Weights of a small transformer language model: MLP 128 ReGLU, no biases in attention or MLP.
Each number is 500 + 40 x the weight over the matrix's rms, rounded and kept within 0 to 999. Layers, rows and columns count from 0. Numbers have three digits each.

# layer 7 MLP down, 64x128, rms 0.704, rows 0-63, columns 0-63
504472524481481509492442526507458480430508526465525576470505519506509489512464532444482465468509425544474481434493536440502529518494538564536487510491508521470508466510481498533503518552504444
484463453533477559503497502417531481492532458531481544496524445503465512469472548429510441453476510460501456444546512526500463419540497485525481476565459505452497572509590515555448451436524521
541557517419481441490508470419476476488561515461491498490529470513472453489581426537475496581435444522497455515478496462463474459485527484498505500445497560504487512513440583467520503442482517
504516503502504496457487528489490513499534548506501458484495514495580428513532479430468475480506561491545539499471506525538533473511492479503473463432549493474482503547454493454486552420508497
539480497409503488575556509506472569469534490512517505470526458443480520498552513439479456549482480498548567628529536494519466538438481432450478581500456557478490485492424493515510454365553433
456423512522537539493542534539484531505571472519548511482491489529471449528453519569513567415507422499525598440478542453563548551462503469524479457543504487469535469510531524434507509537511514
473397398546437523524525506522477491513480530550466481455459434523554476512559422533468548475513489494468581525535505511476541522493480497460500466446444445495524509489466500528505471417468564
428530530493511517517573545451522545515459496532506535407528558530467458552475525554434442465515473527506517492490548517487469500487556439483410515459467561520469497506512524556484535553543505
521471519482544511509506529501508497541497442518473471456552583437536514573508479488510441451472474505500485526475549572536549474524538462496500489578506499503485512529451517556479548507539438
486509530441486535561472518484472501485509478519603482499505515521555537559502472449499531545462476572493482512518487522503482531449512410522428504518530511535487481534553495533458453508408496
507475485483544528457476547463549485488514489502461449492493440488449473533470466574425517461495489501509526501526495497532494498502496452482553555602467542489461512579532489540473508442460431
487472495489447534492465447515504487489540489480569478483448463482505554550499538525545533492534445547529526460509503513560420470446510496512435512488459539526570525533458535472412514435477531
577509498498443486475553505554554523533524456478498528516520511465508507488458458518563571484504525593539532491418449503510573496545488496516445542519511471452507510462486525484522542450509503
511530512396506572560456442467531446505472518520482549523543435423573439476463465464483506520556494466522573528546438411502501462431520456487514472459587477518444567550511476497479522537496554
473449518481558502478509509468567449574560452449453490427462547551484540545460458526546500555529439496488470470524425495501576480571527552517482523504518481484492572402478511482547464471545482
500523483501529544427493544530459551490543487561478554550488509477501517495436433466485507486499484572498432471469481494538450477476484538519492529511533516489489480439421603523511469527560508
551478534520446419440498515494504539515502510550473539480447566445512483472456525502458505476463506505501431426447498489557518573460473514451475520549465441544506430506491506500441556401548554
514444457482520520529524501464482481501511530539560528490452529470496458529549444501507498481465499500444514559454565589586449564456516480524593457526473514504542474472493448600517467584543423
471540484463485458486494490447546528511496490412531488519441497537500525499503492493501567456445460504500546529551423548512498481459581545469578499529584560496593455547486499474511488480473472
396499473527492509514507470458503461435505440409490532423519469566501478447473451523504474525458453515531536484509460438539479503477505544521531490538454508548529530536489490382547544447468443
456562576515457462506528501496500433450487399460449424507503523571509426543551528490515452451582438571492496502514489479553464530550504478566536483537547469462509533519520533491509481520559434
532465399526479575626495409552454498531465539540513508476541455550471506516479453488482512513575521534542483443509497500502493512506476534470453472454451550500507469471467448455546515513501459
507451556433474483482554464549457563485495518425512510581541487517477486410503492512523548575501523538498448488510499481454497452523429496475520569519471414526532491500468536484511526508581449
433553531502456451443481585517506438476516499471501511583432520530535497529509447508548514516523476447405567480530485466439505549545537536445506502545494532464485490554528483439574494461481514
505541543477454520533570498513517494504513494501486524464524523522500472536501483448465464528477468439474547498516548482490432521506527463514537462505465542544554579420438519534529488479521498
538502529528501540588531499522453503493472498550505496541469529491436530549444491579555477497480471557483438466509423508482465444497480542502477516517514495484553522449476518486535480565559498
500505486563559590392539414492510544514463461478462472511511496436446502498500437517549412520497538485556480571423536518432414428552413447492461562413502497515500479544473459437545553434559506
384501519499543512469487544434553486460456410510477543471541563480489531431513527553489462436532577468578567518511463526547563472426578484481526462531543444469503555500575473483512503496542488
491430522492455444481501444460467548537474519433459552530493548471490469528463442508449450429500491422520488465434558545468511467447576493463538550537541489476488517535492466527534484498531448
486555540513547507492465479530481493469543549521510473449477486530583446537544486473436495491506469497528555457553507457444484455478520463567502507560445513484470490482539518529434527457487456
508514597559541503483560538519517431495544387446631493474541495517495538505488516494518477509497477506533469441543444481497476457494541486423499473461471529508563498450524441390468505543500417
508520432546488441548446481502520563411486490476488562528433400549437494492533552479497560518441408384490551576512524515574495488483518487468531489455485533517564542518550511515441461483433557
498532507437486530465529489491513448515502423459557564483460557447560491487479479451511520475468482566538528488481551471472472496409532504528483453480500520514451446514464475484439525455496552
450530467517502446562463467469469560506541557485433524534504497508499473538534539562522486485444482436503485443520480542470498507545497575479580511460497517445512565429567507484427494516513521
546536519503436536487505487477570482453444532527534507549499467449458425510503438462457454579371548495526504476414477523458444440524463427448516540389595478466448585476400527514449408539513552
509579596477484458532479487490530427520476527480504516595436513501563536482473467466464545520459487509530508503456549514534477581445452505505442496481544541499494469549426561462530538508483450
577500513472539520471480423420489453436553490420494484517547476530451513547465539580467411452587445515529440566551460523551486446538509469513513498549532486487457504508508563484532367524510480
523561507534518548530486434590550561473528529551582521505487484481443472555532459501478470472492550425487526483483498461489517513537451477550483464500557510501523481499464507456416450526463541
438534546501554570478487423499486500470522465574515523484523497509471518451504579473469489513551501491561492550556430467463510477487518510467408498434474484510466596404446527492508416475528528
489426487509457531542473450498503513554452474486540489537514509478496486483539505480554547446479537549528467445481471479502499486518460452516515456478533480589571584542528451436528512435487531
539468511505545523512538522565513509558500537490503501537523535581447530509411500509525466425529455504544496493504499433581487509540503440474450490492489468483541465451527597570555522510505541
427516516517478515425491524559444529565413532463530535507485578498515470507463525503517524455517496559609519497485553452464461422450545502564493494495570421473564444529458504577544513572532544
529575525489537487442448518510456480505508564609469511483507479537487496467456530542490477510496563454515454479460567525544481496501482505605444510535487415503513500513574497512440526468547525
539485525500471444511449536522592461520480491514482540512528541479509559515482454449405521465549479449436455457495497531510532595428531519507491450526484463486519513508521496548463558537570501
542530443479459512457511524467556497501461532488475520461441519490558498443512481599454503457515529527527456529597481490523491543486486581494527477531480471429516461492526525499513520505491533
500549507510482525519524480493451429501485425496548460526504484514464466567453511459469496492454547523416442456457463488512487485576532495439483521503483529463449523501454494506476486546472561
526499479591482511495505500470429519445438540481508568508506473513476473545517516475511517423432497433497518526512499445485542498501518509549511467435507527547496523503553541499483530485411515
471441486420485506552347480482468468430484500515459515524596355492552519489482525455434476540495516484450555516518563427524518461502474459508447486482581475446446475520583458485477543528430553
577515485493497495515473599566466403534474450522472481503464495431500594480468506513483514509481502473546509531436459476402577444456472510447507516444462460520471475412511492534511477487442437
486503565571411451502513525558570434518460492486516463504507548588549496538492510500544568528536473504495486484517487500546475485498525506565500491501518503509530496540470502440508507513519457
538476519457475497511555543544485527451525545517488572476486542528493490518517464480442490398542465504447559475540518476528506558486563437560479512534427527479419536502500594520561506495478488
544500441475557537495464486540450462483506484453511542516502425483550528459544535446539502491497530468542452445476500481522464480524523564526554533483494530490482565554599495523496474410499532
497494528431483491492517432477543482570545492481549512523491560484507501456458421487479519513557527491518443508526515527532473532465526475498544503507507519513548484555483462540538570515481518
480440506527533518544500549468509506526464467490544450415453459492455475477453498551546521517427446480514504504542455466487491482598462432508479539569483558468512483529549523448480465483422451
462482521469500510512528545535539500453421562541527551514502477530465460427493464490439562492549517504496529526592563551485413535493587614498507491443486489527465486495482478540512516553534461
545488480486518514478488524435516485492528535543463442497460489498534421441530447510495487574542528470501466497427536435479553425482521454498468576511487527502487471487444441473549561519509479
449509524472413481512486437510544458409466425450456536575517486529564496424525544424557530476536444480430548483451482492507510498485556536549509548487481547472531508499548504426437523517481488
516491455522558505367496492573494474504528529544514521558518477512494535512491557509530521566490535467481500508502532506479483481508557568521522427481535542541450441472459489525498470440491544
469500533516552487511524491491489517463546490535487500559437550520422566490491508517530506460488496500522450443557467460488547508549432470516505538465543540530409505489532457489488432462490487
488393489534456452515526469533515499509418453474440534511488563512451424516530490488448421530475499475512505481477478546432560502567528470478462484509495463579475475502472556483518379500480485
489495539466524467439535468545591524523427461475522470531450504474522548491460474504547518542503524505504476503472515502489506487504548528507501463504563452496521440461554492514489523520476521
498544529461492523524572520487478546465531511486527466550411514482495528544467479480526552463442500545548468484529491573461462465457474514573484537518606544507489477468487544459484494527456537
515531491538408489541497494435463501464476563519494549553497437510514476561462492526513498511478482474464553530467466494472469538491513534496544506503562499474541508451477478528505525479484481
498555554424465492486474555467523490535528429551492478509525480455496499518537511483534489554479426554478563495522472462484582456496468484464444552555497495512498461529521406488503529500496490